{"n_head": 4, "norm": "rmsnorm", "norm_eps": 1e-05, "rope_fraction": 0.75, "qk_norm": false, "batch_tokens": 131072, "steps": 5692}
Each number is 128 + 24 x the weight over its row's rms, rounded and kept within 0 to 255. Layers, rows and columns count from 0. The size above them is the row's rms in percent of the matrix's.

# layer 4 MLP down (transposed), 704x256, rms 0.0491, rows 660-694, columns 0-63
size [120  29  71  54 121 176 147  43  17  27 164 165  69 111 154  18 150 148  14  61  27  15 185 166 171  16  15 110 150  14 164  79 126 148 178]
[[136 129  97 101 101 140 132 162 106 130 139 146  92 134 142 116 167 147 121 124 136 111 100 121 105 106 128  94 120 137 175 134 136 106 117 146 132 140  86 145 180 117 159  99  94 134 131 108 151 118 173 139 118 143 103 135 131 102 141 117 112 108 121 117]
 [132 152 106  98 145 130 141 131  80 125 201  83  97 120 176  84 140 172 135 145 110  86  95 136 134 145 145 163 148  97  98 115 166 128 108 129 156 159 132 153 136 173 102 133 137 142 107 142 112 137 137 102 121 110 113 145 131 161 162 109 126 112 156 145]
 [ 79 131 103 166 155 101 122 100 150 109  88 138 149 102 123 120 124 139 102 149 138 121 135 146 123 147 131 129 151 106 100 128 107 141 114 127 104 135  90 184 118 113 101 127 135 129 151 144 149 144 113 114 151 134 150 117 102 112 151 131 156 116 114 127]
 [120 170 132  60 121 109  67  80 114 132 153 116 116 146 139 136 120 120 118 116 141 142 134 115 136 156 157 133 144 123 110 126 128 119  86 127 136 125  95 131 146  92 101 137 116 132 108 150 111 103 127 143 129 145 148 181 131 127 152 152 111 101 139  82]
 [102 106 174 117 172 151 153 161 148 150 152 132 142 155 126 105 111 155 115 144 137 127  82 152 153 142  82 108 171 113 134 169 139 118 147 162 130 116 153  92 127 131 108 150 121 130 134 125  62 120 129 171 105  79 148 157 133 152 131 128 114 101 147 117]
 [122 109  89 143 110 113 170 128 174  95 133 142 128 105 136  89  74  96 150 134 141 114 134 152 119 152 136  98 167 122 126  82 124 116 169 101 137  97 129 160 145 122  96 137 138 136 164 138 122  93 125 128 118  93 143 130 142 125 134 128  98 124 107 165]
 [101 139 110 163 121 123 122 109 161 122  99 162 121 165  88 181 104 114 118 150 145 153 133 140 119 128 114  89 111 110 139  85 130 157 163 136 152 119 163  95 101  90 108 122 154 107 137  77 117 128 102 107 115 136  86 105 147 144 132 193 137 109 127 152]
 [156  90 154 105 110 148 143 152  69 115 158 169 134 168 135 102 129 193 141 140 135 115  87 109 163 144 134 123 152 122  83 128 137 152 143 104 105  88 135 113 135 163 148 122 123 145 151 120 116 121 116  92 146 134 116 104 135 160  84 134 137 133 120 127]
 [136 100 149 140  51 104 131 150 154 112 122 158  72 112  92 150 146 154 115 104 162 114 131 130 159 119 117 129 112 143 113 146 150 129  98  82 120  70 109 113 109  99 105 139 122 110 128 158 107 152 122 133  85 174 123 157 115 113 153 113 143  76 113 153]
 [136 136 163 120 103 108 101 136 103 158 145 120 124 146 175  99 149 115 103 142  86 144 135 152 134 100 180 141 118 138 143 146 175 161 100 115 141 126 112 117 141 135 168 134 164 136 120 102  73 152 112 146 142 144 153 127  86 111 117 144 118 134 107 130]
 [ 99 139 174 149 134 136 124 113 122 136 102  76 124  96 146  92 140 143 108 121 130 102 169 116 128 108 115  99  70 172 140 116 127 134 142  91 147 118  96 121  98 141 104 147  99 135 123 112 125 127 142 145  83 124 104 169 121 160 100 158 109 114 121 147]
 [138 132 163 155 114 152 130 126 102 106 100 187 142 120 105 124 118 115 164 149 158 141  86 122 119 118 142 129 119 106 188 135 135 149 122 125 132 101  97 141 138 132  90 122 124 117 129 155 149 169 110 120 138 124 106 118 157 119 124 115 114 144 129 151]
 [157 140 135 128 122 145 103 157 110 159 138 118 135  90 151  99 125 115 182 127  93 164  81 114 100 151 116 102 155 157  83 144 111 133 116 143 147 121 120 178 135 133 102 157 136 145 128 126 127 132  85 137 138 139 106 128 124 144 162 149 119 151 130 165]
 [117 169 127  97 102 141  98 155  95 127  99 111 136 109 125 136 148 141 141 104 132 160 170 118 104 122 122  83  91 121 131 130 126 134 106 122 127 118 134 173 159 123 104 140  83 135 153 102 103  97 143 150 132  99 121 127 100 169 153 136 138 101 150 130]
 [ 94 118 117 148 134 115 125 119 145 126 128 173 130 131 124  88 110  87 165 121 132 121 163 161 130 107 107  98 131  81 215  92 129 160 135 115 134 144 139 144 155 129  89  91 154 107 110 139 148 155 106 177 120 128 123 111 115 100 122 105 154 143 120 144]
 [140 165 135  78 146 135 121  59  81 120 153 127 150 105  89 140 107 104 120 113 128 152 156 104 103 122 109  80 130  92 119 100 133 149 114 166 171 121  81 148 117 124 119 168 174 160 124 132 119 155 172 125 162 106 148 124 201  88 109  77 128 164 144 173]
 [136 141 122 163 156  90 121 113 140 135 170 127 142 109 174  93  99 123 163 149 106 146 128 118 102 123 129 140 131  89  92 125 165 159 148 117 129 118 148 112 112  94 133 166 127 119 100 108  81 151  94 128 163 155 138 131 116 143 145 155 145 117 132 167]
 [161 125 177 150 135 115 158 134 134 150 152 160 144 119 128  93 117 112 134 117 155 134 140 128 135 124 116 104 113 115 148 132 141 150 145 147 106 141  90 138 158 113 143 143  77 116 120 141 110  93 149 145 118 120  79 132 100 119 117 108  99 149 149 124]
 [140 172 162 149 121 102 155 130 107 155 119 115 135 139  97 110 128 100 144 164  87 152 146 107 139 135 127 102 124 112 108 142 125 150  90 138  89 173 119 106 150 192 114 165 146 137  73  93  94 155  97 139 120 164 164  88 113 133 166 140 114 127 120 130]
 [138 127 139 139 114 119 146 121  90 151 147 153 144 141 162 201 106 125 144 143 120 135 135 162  84 145 152 143  72  89 143 118 120 122 155 143 143 132 128 131 115 180 141 120 143 164 110 113 124 131 148 141 142 149 125 130  96 160 160 108  92 138 147  88]
 [ 97 126  57 115 157 114  92 120 160 103 155 103 138 172 129 125 113 128  88 116 126 117 135 147 116 147 113 154 132 165 160 142 129 147 155 100 177 182 112 135 124 108 171 135 121 141 151 113  96 109 120 121 116 143 158 135 122 122 135 150 111 104 123 131]
 [163  96 166 121 149 160 126  76 122 137 133 108 154 114 132 133  95  97 108 102 148 124  86 134 144 154 138 117 130 117  76 150 103 182  99 138 141 150 137 123 128 130 118 146 164 132 123 116 132 121 141  80 126  95 125  95 151 155 106 116 146 139 106 152]
 [141 165 182 143 117 105 110  79 143 122 130  99 110  92 109 146 119 150 151 139 130 102 168 136 162 100 141 139 140 141  97  59 121 143 114 126 113 153 104 120 124  96 123 124 123 111 139 135 156 145 123 158 138 141 151 108 125 142 106 164 109 129 136 107]
 [ 99 154 128 100 143 152 114 135  61 149 101 138 125 134 103 126 138 145 133  85 156 106 103 137 149 151 145 103 129 139 136 158 136  99 124 128 110 125 137  82 167 136 144 141 126 100 114 131 130 130 147 141 120 123 186 160 118 147 103 119 115 139 126 111]
 [ 99 130 115  97 123  84 144 138 159 156  89 117 117 103 114 136 146 155 149 121 135 124 113  99 139 156 166  78 160 172  89 157 113 113 123 129  86 119 134 108 117 117  85 134  79 136 147 124 160 124 171 162 160 171  94 103  94 115 165 104 119  95 143 127]
 [ 87 106 114 140 109 139 147 129  67 119 140 132 139 127  66 122 134 119 155 162 154 143 131 119 165 107 114 127  96 154  93 104  90 128 155 126 106 154 127  98 144 152 118 136 134  75 133 124 173 113 142 115 165 141 101  87 148 162 117 118 177 136 127  84]
 [127  90 136 158 123 100 129 133  75 124 147  81 153 143 165 111 103  89 127 169 117 150 166 117 154 117 131 124 151 119 162 158 160 146 115 150 156 164  84 129 123 113 127 131  94 145 104 116 140 158 141 195 148 143 120 154 130 164 129 117 148 127 157 121]
 [ 96 144 113 138  93 145 151 100 168  79  93 114 110  97 139  86 132 158 161 116 156 132 179 123 117 111 144 141 154 108 117 108 146 123 157  81 108 110 146 132 175 108  97 148 125 123 130 123 112 113 125 115 134 129 134  94 145 130 123 120 146 162 130 169]
 [131 146 129 122 112 123 119 132 117 156  87 120 153  90 120 131  99 110 114 122 123 114 146 116 114 120 105 142 148 106  83  97 106 174 115 122 121 139 150 146 134 124 130 130 150 178 146 175 100 158 117 157 146  89 134 132 133 150 122 108 128 131 153 134]
 [164 135 121  91 117 159 171 106 115 108 111 152 175 163 107 137 148 168 154 120 159 128 105 127  84 104 128 122 140 137 114 158 182 105 119 115 121 144 173  99 129 142 166 110 144 130  97 111 157 112 123 109 117 110  96 129 138  83 153 151 109 139 174 120]
 [143 117 126 178 137 136 117 123 106 100 117 157 139 136 139 104 112 136  99 106 153 149 152 137 106 148 119 133 169 116 108  82 136 150 113 123  83 106 153  96 132 105 141  92 139 112 112  94  74 127 129 104  94 128 113 101 166 126 124 122 103 148 116 128]
 [121 115 124 106 144 158 142 132 102 164 108  93 120 116 105 143 158 129 122 113 143 140 127 136 131 137 158 143 195 108 133  91 205 121 148 119 104 135 132 118 125 158 134 119 116 149 141  88 134  81 152 114 116 113 157 134 115 129 143 102 101  90 124 120]
 [121 132 153 151 127  81 111 152 107 110 117 157 122 150  90 128 127  72 104  94 126 101 138 122 124 118 112 100 147 111  87 117 160 106 133 130 142 148 130  94 135 124 105  99 141 138 135 113 100 179 185  98 106 133 101 171 161 123 145 131 135 136 153 123]
 [152 101 151 114 131  82 178 144 133 134 144 119 131 145 127 169 138 117 142 127 133 131 107 120 121 162 144 154 142 133 100 114 157 129 157 143 136 122 143 184 117 106 115 198  95 106 142 134 155 148 109 148 129 198 128 109 149 166 122 128 167 118 145 130]
 [ 97 118 125  94 114 142  94  69 130 140 133 102  95 143 121 102 122 136 149 113 120 144 104  95  87 147 137 152 115 124 117  85 102 130 144 134 133 118 112 144 161 154 129 125 181 115 102 163 104 119 155 118 116 151 127 158 113 132 144  93 119 140 100 167]]
# layer 4 MLP gate, 704x256, rms 0.0541, rows 661-695, columns 0-63
size [ 33  72  57 108 191 158  49  23  31 147 215  70 104 182  19 142 146  16  63  39  18 176 191 150  21  21 121 141  17 169  75 113 142 191  31]
[[148 107 121 120 130 120 115 136 149 105 146 114 153 122 112 143 108 164 123 143  62 139 127 143 160 110 124 143 157 133 126 144 130  71 111 147 177 124 137 128 121 122 115 134 184 148 149 134 154 143 127 108 125 116 150 123 106 122 143 102 131 103 103 137]
 [130 134 144 134 129 126 110 112 124 122  94 116 154 119 150 132 151 155  91 103 128 124 130 143 113  98 118  97 158 136 142 106 101 156 144 125 107 151 108 114 159 110 129 125  99 140 175 139 126 122 148 104 168 134 137 130 118 131 140 137 115 130 128 107]
 [148 149 111 113 120 123 147 129 182 153 138 120 144 137 104 112 125 101 126 141 129 144 134 128 122 115  91 115 101 108 155 143  73 125 178 153 127 172 127 114  95 161 138 113 158 110  72 111 145 102 152 112 108 127  89  96 163 103 103  94  96 124 128 109]
 [ 62 116 144 135 153 134 151 135 147 135 128 127 118 152 123 135 165 125 134 124 107  83 101 185 157 103 141 141 113 135 131 147 115 153 154 133 143  99 108 142  88 152 136 124 181 101 139 129 100 116 119 142 123  45 120 156 166 119 124 104  75 128 119 135]
 [120 149 100 137 155 167 187 128 169 115  99 168 112 109 142 106 104 118 139 130 118  87 109 157 151 164 133 113 151 120 133  98 135 123 155 135 151  88 132 175 152 138 110 104 100 131 158 142 130  89 128 129 146 103 150 143 168 148 145 169  89  89 111 152]
 [121 152 113 149 130 102 173 126 138  85 126 137 139 128 120 161 117 125  97 136 156 117 107 105  97 112 132 122 101 123 162  80 115 131 149  80 131  87 116 134  76 106 109 162 138 137 177 104 145 120 113 109 153 101 118  95 149 153 125 128 127  96 148 153]
 [ 90 129 165 128 120 117 115 146 119  57 144 107 125 120 134 137 163 122 148 130 110 124 126 131  99 126 120 169 120 112 125 139 120  78 124 103 128 155 160 126  84 101 119 147 127 124 103 154 131 134 122 170  90 140 136 123 104 126 142 156 148 153 129 142]
 [118 147 123 105 111 189 134 136 137 143 148 123  93 138 106 100 122 151 156 120 117 129 142  85 118 135 143 149 146 149 142 124  23 165 145 106 148 164 136 112 115 121 142 113 124 142 133 105 124 126 137 105 122 111 158 116 140 117 189 133 168 105 118 150]
 [169 140 104 117 137 123 120 130  93 101 109 118 152 147 105 126 128 168 126 139 103 122 123 140  99 124 134 132 144 123 130 115 117 132 131 108 145 126  97 141  70  80 117 124 114  79  58 103 121 150 146 127 104 153 146 144 157 116 146 127 146  90 156 134]
 [146 122  90  93 101 120 167 171 116 165 140 106 129 169 122 135 127 115 128 119 128 143 114 133  95 140 129 178 143 127  96 165  94 122 121 144 129 147 161 110 174  77  89 102 146  88 100 169 123 132 147 117 148  93 128 165 133 101 154 122 120 135 167 129]
 [133 142 169 149 127 140 110 137  92 106 135 136 123 155  77 101 210  96 121 149 146 105  86 129 131 159 151 158  99  98 171 115 164 107 102 123 135  98  92 135 118 159  91 133 110 138 142 129 156 144 141 111 117 134 119 113 141  88 116 131  95 133 126 157]
 [142 123 132 171 105 129 109 146 132 150 123 134 112 216 181 112 171 151 132 160 164 148 154 121 139 118 129 115 115 107  85 137 141 106 124 141 131  72 132 152 112 139 138 109 100 110 129 150 150 152 152 113 146 160 116 167 119 159 140 154 110 124  90 148]
 [133 129 110 162 128 128 108 123 136 154 133 152 136 128  89  98 155 101  95 129 130 114 115 101 121 135 143 115 116 140 133 106 152 118 115 138 150 137 156 158 124 107 149  89  79 159 186 131 127 122 124 132 120 120 149 117 124  82 139 144 118 102  69 143]
 [137 139 108 208 173 117 133 139 129 106 134 183 155 152 116  98  94 111 156  99 107 116 119 160 132 153 130 119 144 121 166  92 106 136 132  89 201 126 133 125 168 144 113 104 150 100  88 148 140 143 151 174 122 116 106 132 154  91 115 111 168 107 115 116]
 [118 142 106 112 135 145 141 128  95 135 114 118 137  88 100 120  55 107 144 139 113 133 126 161 125 131 105 132 141 152 136 144  68 104  97 138 125 132 181 139 169 125 135 111 117 120 101 102 113 130 159 144 100 118 163 132 141 123 167 149 131 150  94 151]
 [107 125  99 117 128 115 145 129 137 107 109 117 138 139 133 109 123 126 114 115 113 140 103  85 117 128 121 146 125  79 136 129 107 139 131  90 136 143 138 148 102 111  91 152 164 126 155 154 122 111 123 129 170 114 106 159 118 145 153 134 118 111 106 136]
 [113 133  96 101 128 115  96 125 119 164 117 107 133  78 109 155 142 131  87 143 102 107 122 106 132 133 148 144 115 131  93 143 116 104 145  96 132 128 181 101  50 155 109 117 161 134 146  96 144 152 135 117 112 144 172 117 133 121 138 136 127 117  88 175]
 [118 111 146 130 124 132 140 138 152 122 162 111  90 167 157 114 145 125 130 108 190 130 129 169 153 139 120 137 132 131 144 117 152 107 170 106 125 163  87 145 135 163 135 117 121 132 214 156 128 137 127 134 112 127 142 163  87 140 129 165 163 139 149 112]
 [129 128 143 108 112 166 167 135 144 152 159 143 147 151 170 170 112 143 130 153 127 122 147 192 140 123 126 139 152  92 120 138 174 139 142 166 107 152 128 115 126 100 117 121 145  99 140 102 152 121 140 150 126  89 101 143 153 124 134  83 163 139 166  97]
 [139 109 102 117 126 143 117 117 114  77 157 120 171 145 124 130 132 121 122 113 130 111 126 119  95 139 122 138 109 167 130 119 185 139  51 112 128 128 152 117 146 181 124 130 145 148 146 118 125 125 138 143 137 138 162 113 150 123 137 120 133 129 141 129]
 [125 100 128 123 116 119 121 137 113 114 126 106 144 137 144 109 217 155 110 123 162 130 138 115 160  96 129 129 138 160 130 115  92 140 122 122 103 125 108 128  87 162 131 111 153 173 158 145 109 114 141 110 123 127 156 135  74 136 130 152 121 122 160 101]
 [134 144  95 132 148 148 125 165 111 153 129 135 158 146 139 109 143  99 104 133  77 123  95 131 124 137 144 116 122 124 143 173 128  95 138 124 129 105 179 122 147 163 144 132 114 150 118 112 119  87 115  93 104 125 117 148 132 118 143 118 139 135 111 125]
 [173  86 123 145 108 132 122 140 163 130 127  96 148 107 164  91 132 126 139 166  78 107 127  82 132 129 120 124 122 154 123  96  99 115  98  94 120  92 105 151 150 155 106 103  97 164 154 104 140 109 129 130 175 123 121 131 123  96 134 181 167 113 147 148]
 [151 145 116 181 111 169 119 121  82  98 153 120 134 147 153  97  84  93 106 156 128 135 145 113 161 117  98 165  93  75 124 110 148 133 126 125 181 126 130 149 120 122 163 122 163  96 105 143  99 118  88 102  81 121 148 125 166 155  98 158 130 167  99 127]
 [130 127 131 122 115 127 127 126  75 128 122 146 113 104 124 154 154 109 130 140 133 121 124 197 160 114 133 136 110 100 107 116 103 206 145 160 120 166 132 136 123 157 115 121 140 118 135 127 157 114 137 135 134 121 150 105 124 120 137 141 118 131 130 147]
 [139  77 103  98 126 165 122 154 126  91 132 138 135 110 117 116 126 128 127 107 133 120 141 110 134 116 132 103 104 140 119 141  41 119 112 153 114 197 127 155 130 111  99 135 105 175 138  96 153 134 131 108 178 151 138 135 102 109 129 118 136 151 173 176]
 [143 112 143 152 146 109 145 125 133 150 141 125 159 113 152  90 172 119 125  96  90 142 128 157  88 121 102 115 136 148 123 150 108 156 148 105 105 141  94 113 107 167 133 121 123 150 104  71 107  95 108 134 136 113 143 144 161 130  93 135  91 103 123 115]
 [168 146 119  93 115 103 107 122  90 150 116 129 152  95 115 128  97 112  99 145  96 122 157 143 109 129 117 142 119 125 115  99 110 103 112 113 151 179 136 126 124 159 152 156  84 155 124 131 133 137 129 164 160  97 147 133 174 119 155  98 148 156 135 185]
 [144  91 141 111 156 156 155 121 140 142 128 113 117 104 139  98 132 141 113 139 132 157 134 104  98 158 137 119 151 125  93 144  77 130 137 128 145 167 137 144 113 146 110  93 184 132 118 138 121 134 132 125 131 113 146 124 170 124 141 106 105  97 119 109]
 [133 147 138 176 160 178  90 140 115 114 142 113 129  97 125 118 141 110 100 106  71 148 134 142 139 129 135 115 153 155  99 145 111 127 127 133 142 161 136  63 111 155 135 144 135 157 108 111 114 123 118 136  88 106 167 130 155 138 148 153 152 125 152 134]
 [ 74 123 128 131 159 202 124 139 192 148 147 115 107 148 141  97 149 183 146 150 120 137 117 157 156 121 105 133 144 135 120 152 168 160 138 155 154 124 151 142 141 119 146 118 174 105 125 131 130 142 123  95 175 130  90 118 146 147  88 206 132 117 121  88]
 [155 133 137 152 127 135 113 160 143  72 107 134  94 138 140 178 135  64 104 102 152 114 155 167  77 144 114  95 140 155 118 126 142 107 151 133  96 120 160 114 110 109 122 135 129 161  97  99 122 138 115 144 119 136 166 136 108 116 126 108 141 118 154 152]
 [131 157 158 132 140 130  99 152 162 123 156 124  97 140 147 189 129 121 124 108 124 123 105 125 112 152 131 146 166 145 131  88  94 130 171 110 128 118 124 159 111 102 139 150 114 163 136 167 163 155 117 109 125 158 111 113 156 173 115 110 143  74 137 140]
 [133 144 165 124 155 138 105 106 142 133 154 111 139 131  74 127 129 115 104  88 112 111 121 104 106 161 142 135  91 154 123  66 110  99 140 117 162 116  91 137 148 172 145 157 143 121 111 145  93  61 149 136 103 170 134 140 146 159 139 109  93 104 136 174]
 [113 120 108 117 144 130 123 138 232 157 126 153 123 127 164 130 129 147 134 130 113 113 122 176 145 113 126 117 126 161 147 149 142 139 173 176 138 163 110 108 168 112 137 111 124 129 122  96 122 147 109 121 144 109 133 132 117 138 151 157 158 123 125  85]]
# layer 4 MLP up, 704x256, rms 0.0513, rows 661-695, columns 0-63
size [ 39  70  63 110 185 156  52  18  35 152 210  75 112 188  24 147 147  17  67  40  19 176 193 151  20  20 110 144  17 167  82 123 149 192  28]
[[108 119 145 129 113 123 126 125 117 156 119 119 131 129 117 136 144 159 116 111 137 118 107  76 111 145 139 161 154 139 143 115 135 149 164 135 117 112 110 137 144 107 111 108 118 183  61 159 113 121  99 128 123 151 135 142 129 160  91 121 102 111 126  79]
 [140 153 137 100 129 135 141 139  93 173 116  79 121 173 134 128  96 151 126  72 137 115 128 137  59  93 129 133 112  77 162 153 116 151 131 107 123 113 148 130 146 109 115 118 162 123 125 147 118 132 152 121 110  86 128 127 137 131 118 135 141 103 139 118]
 [104  98 160 115 135 154 116 116 173  96 115 149 115 143 103 156 166 131 168 120 127 137 139 143 167 118 138 107 125 148 144 130 113 186  69 122 117 127 122 112 108 144 150 133 120 111  61 146 134 116 140 120 127 129 113 105 116 116 158 115 179 142 153 125]
 [104  84 134 138 154 140 118 144 159 154 121 123 132 129 150  82 116 131 164 156 126 147 112 121 156 138  99 124 157 108 153 132 159 102 119 180 131 120 178  94 151 115 125 161  99 125 153 133  93 158 127 135 118 112 142 137 116 129 133 140 137  85 131 122]
 [ 72 100  74 133 145 109 192 131 168 141 103 136  74 150 121 111 106 123 129 107 113 117  94 156 120 161 148 131 163 130 137 104 133 131 174 147 161 122 151 181 184  97 114 123 120 134 181 156 129  91 149 115 138 109 111 121 140 149 141 153 114 102 119 137]
 [ 93 161 125 174 112 120 115 102 162 151 125 150 146 144 110 165 108 126  98 134 148 160 118 114 107 148 124 105  97 110 136 125 133 159 166 124 124  76 154 109  77 130  96 124 151 123 119 112 121 154 101 121 102 124 102  86 171 158 165 173 110 123 126 125]
 [128 149 112 139 134 136 127 138  82 105  98 127 132 114 135 121 114 132 132 133 129 134 138  95 114  95 126 126 111 103 122 103 142 140 145 141  59 152 145 125 155 136 139 152 155 137  94 130 130 117 128 128 111 124 153 158 122 149 121 149 149 141 153 168]
 [115 129 141 125 104 107 138 148 110 129 127 143 114  89 138 126 163  84 121 130 126 115 107 100 115 150 154 148 118 120 120 138 123 121 130 125 119  95  74 130 110 129 102 118  76 172 181 168 125 145 119 122 136 108 116 114 142 129 124 137 130  86 121 127]
 [132 153 117 157 148 143 109 125 141 125 130  92 123 144 121  98 174 166 119 128 126 138 137 102  92 158 144 127 131 153 128 126 110 156  98  85 128 136 114 135 174 102 117 112 103 168 125 145 130 126 116 136 123 126 158 137  47 154 144 152 142 108 185  92]
 [119 153 170 156 136 127 131 136  87 187 150 147 160  86 137 107 111 110  90 117 146 116 149 121 124 116 125 110 142 125 128 100 162 152 161 126 108 152 127 139 124 101 108 124 131 158 163 133 150 172 154 137 126 131 143 150 161 190 161  94 130 138 146 145]
 [158 110 187 133 115 143 120 149  97 101 103 151 121 155  93  94 188 106 111 162 120 104 125 132 118 135 128 143 125  91 163  89 133 108  85 141 135 107 121 143 124 131  87 155 104 137 143 115 175 148 147 116 127 130  97 123 168  89  90 156 118 130 128 144]
 [176 134 138 146 104 169 122 113  99 169 120 114  93 130 156  93  91 121 143 148 152 127 100  81  96 149 119 102 159 125 106 129 162  86 131 147 140  79 134 152 105 124 124 147 114 107 166 129 124 155 103 142 111 130  98 135 123 171 140 192 132 162 131 146]
 [ 95 128 168 143 147 165 160 134 202 109 140 125 126 100 131  81 110 117 131 142 117 108 117 176 141  91 134 113 117 113 114 132 119 143 153 116 113 102 108  86 142 144 168 143 123 109 166 131 146 157 150 114 125 124 146 128 126 137 119 136 151 141 153 141]
 [ 86 158  92 203 161 127 139 141 108  90 143 164 121 132 134  88  89 121 149 108 118 116 116 170 120 128 132  96 130 108 147  92 104 126 115  89 155 143 154 144 151 129 115  78 154 103  83 137 152 120 101 149 127 125 127 116 136 112 138  98 167 119 135 120]
 [121  82 138  99 121 126 124 115 142 117 101 102  96 101 115 108  89 112 128 104 137 147 116 107 142 136 136 134 125 113 137 160  30 199  92 115 159 142  89 135  90 144 103 140 142 173  78 156 165 131 144 127 119 127 144 115 108 122 142 149 100  99 121 129]
 [157 132 155 117 132 117 125 104 102 146 140 119 140  91 165  94  86 109 154 162 122 121 121 106 127 111 126 138 131  89 117 109 124 148 164  92 108 117 128 107 127  99 143 148 133 124 103  91 117 127 110 160 178 143 129 141  69 160 162 140  97  95 151 148]
 [110 110 177 124 107 106 111 115 136 100 125 109 191 107 170  77 136 110 130 102 136 137 159 125 157 112  99 118 134 107 125 128 162 137 137 127 165 154 103  93 164  76 163  77  92 143 117 115 101 145 108 119 118 124 116 138 137 122 135 117 152 170 137 100]
 [168 147 140 153 137 150 149  99 134 120 129 156 129 129 137 116 143 124 132  95 146 141 122 131 163 115 135 128 125  91 106 170 170 165 150 112 153 162 116 157  89 123 126 136 128 124 140 128 144 124 145 124 161 109 116 127 108 152 132 134 136 116 146 123]
 [131 122 139 141 134  78 121 137 175 179 100 101 125  74 107  75  87  99 103 110 179 106 122  84 145 114 134 108 135 148 102 137 128 122 126 123 139  98 106 138 105 100 125 128 122 153 143  81 152 135 139 152 103 107 128 144 121 105 142 166 133 114 121 165]
 [132 132 130 133 124 110 134 133 121 136 125 144 131 101 155 158 126 107 129 151 150 146 113 134 129 152 133 148 160 138 126 123   0 217 115 134 134 152 122 153 137 121 149  95 164 128 113 155 118 128 124  90 109 121 100 116 128 164 137 152 128  86 113 100]
 [ 96 122 124 130 132 130 115 127 135 160 128 120 124 118 140 102 147 153 122 151 124 142 130 122 113 144 124 139 135 122 130 137 183 189 137 126  93 145 169 147 114 109 129 131 111 141 122 132 145 113 134 130 128 153 119 122 155 120 124 125 112 118 132  98]
 [119 115 162 139 105 145 137 115 160  98 124 125 117  76 143 140 100 175 146 144 134  92 162 130 162 101 146 129 111 107  99 100 154 142 129 137 122 108 113  53 118  99 130 100 138  98 134  84 157 121 131 151 129 106 151 123 160 129 131 137 123 129 135  82]
 [ 98 177 127 122 154 115 128 122  74 112 137 156 105 140  90 144 141 123 111  99 167 158 149 206 106 118 140 133 145 124 118 169 147 120 139 168 132 149 145 114 121 117 139 137 123 100 105 147 129 125 111 153  96 114 131 117 147 149 157  88 101 149 112 128]
 [ 98 135 111  92  76 118 118 112 167 159 151  97 187  86 153 105 138 133 107 155 154 150 154 141 122 116 115 107 138 165 138 117 151 136 147 120 148 158 112 118 117 125 169 156  63 112 117 102 143 117 136 128  87 137 157 130 146  92 130 114 121 129 144  95]
 [150 132 147 140 110 116 114 133 153 112 126 131 133 140 155 131  96 162 124 139 133 119 121 142 150 136 133 136 126 192 115 160 154  75 131 144 147 125 134 118 157 140 136 137  96 133 116 126 133 112 114 148 127 134 146 113 131 125 140 130 113 107 108 137]
 [131  96 124 134 114 161 136 135  73 149 101 123  81 125  99 140 111 168 143 123 140 128 123 191 167  99 120 139 115 100 129 121 103 185 125 116 146 134 119 151 119 131 107 141 108 136  97 153 124 138 124 124 103 121 118 125 126 137 113  89 109 126 135 102]
 [129  93 129 150 139 129 156 117 138 115 120 145 119 130 130 127 119  95 142 127 114 140 129 177  97 142 104 137 150 132 131 138 112 126 152 104 107 140 110 158 112 141 129  94 144 136 118 121 125 138 119 148 136 126 161 141 157 108 105 103 130 146 134 112]
 [139 130  77 121  98  89 141 147 117 144 174 136  96 148 151 141 138  85 122 139 114 134 123 160 118 184 150 143  91 163 179 117 112  99 142  79 138 186 141 165 107 117 106 169 136 105 145 118 146 127 114 139 138  98 119 113 128  96 133 117 137 155 100 211]
 [105 108 133 103 119 133 157 112 120 140 126 166 118 125  80 122 160 123 136  94 141 110 139 126 142 149 123 132 161 122 110 111  24 128 175 166 124 181 102 129 133 105 122 140 135 128 121 155 144  87 113 184 140 111 113 134 120 159  80 176 118 151 122 130]
 [130 147 149 184 123 139 113 135 111  62 130  95 144  89 160 120 118 120 109 119  70 148 141 161 118  93 114 115 162 128  94 147 146 142 139 105 109 116 156  95 125 151 105 149 138 140 113  82 118 151 111 159  90 105 151 113 146 134 143 165 148 148 122 121]
 [129 109 101 125 108 112 118 129 151 109 133 113 124 132  83 134 101 101 135 126 158 148 140  88 149 130 122 117 167 135 156 118 138 126 143  91 116 125 132 122 102 152 106 114 130 139 133 125 133 107 160 122 105 104 176 129 134 130 117  96 110 118 110  95]
 [132 140 137 101 125 184 146 108 171 113 148 106 140 168 153 132  98 136 106 129 146 135 122  95 139 168 140 134 122 162 149 177 114 112 145 110 120 148 153 176 140 121 121 142 106 107  81 153 150 112  62 136 178 102 164 124  81 119 110 117 100 130 130 144]
 [156 105 119  87 130 125 149 147 107 138 119 139 137 170 182 161 138 132 145 134 144 113 136 129 154 136 153 113 106 108 109 123 158 106 179 107 127  92  99 166 142 122 128 154  90 100  72  96 146 117 101 149 115 155 139 111 161 146 115 139 136 103 130 120]
 [126 134 165 105 115 124 139 100 128 131 124  84  94 160  75 110 148 102 149 110 108 136 132  89 100 128 127 148  64 144 125  88 101  94 137 117 153 113  95 164 156 179 136 152 132 118 123 159 114  95 156 127 115 154 121 133 127 141 137  95 116 109 108 170]
 [143 149 111 138 134 118  91 152 225 102 138 157 131 148 148 129 126 145 125 119 104 132 149 147 115 128 153 145 149 151 144 122 166 137 119 111 111  96 180 139 135 120 155 122 164 130 142 156 104 163  79 134 124 142 155 118  65 133 126 150 138 140 148 108]]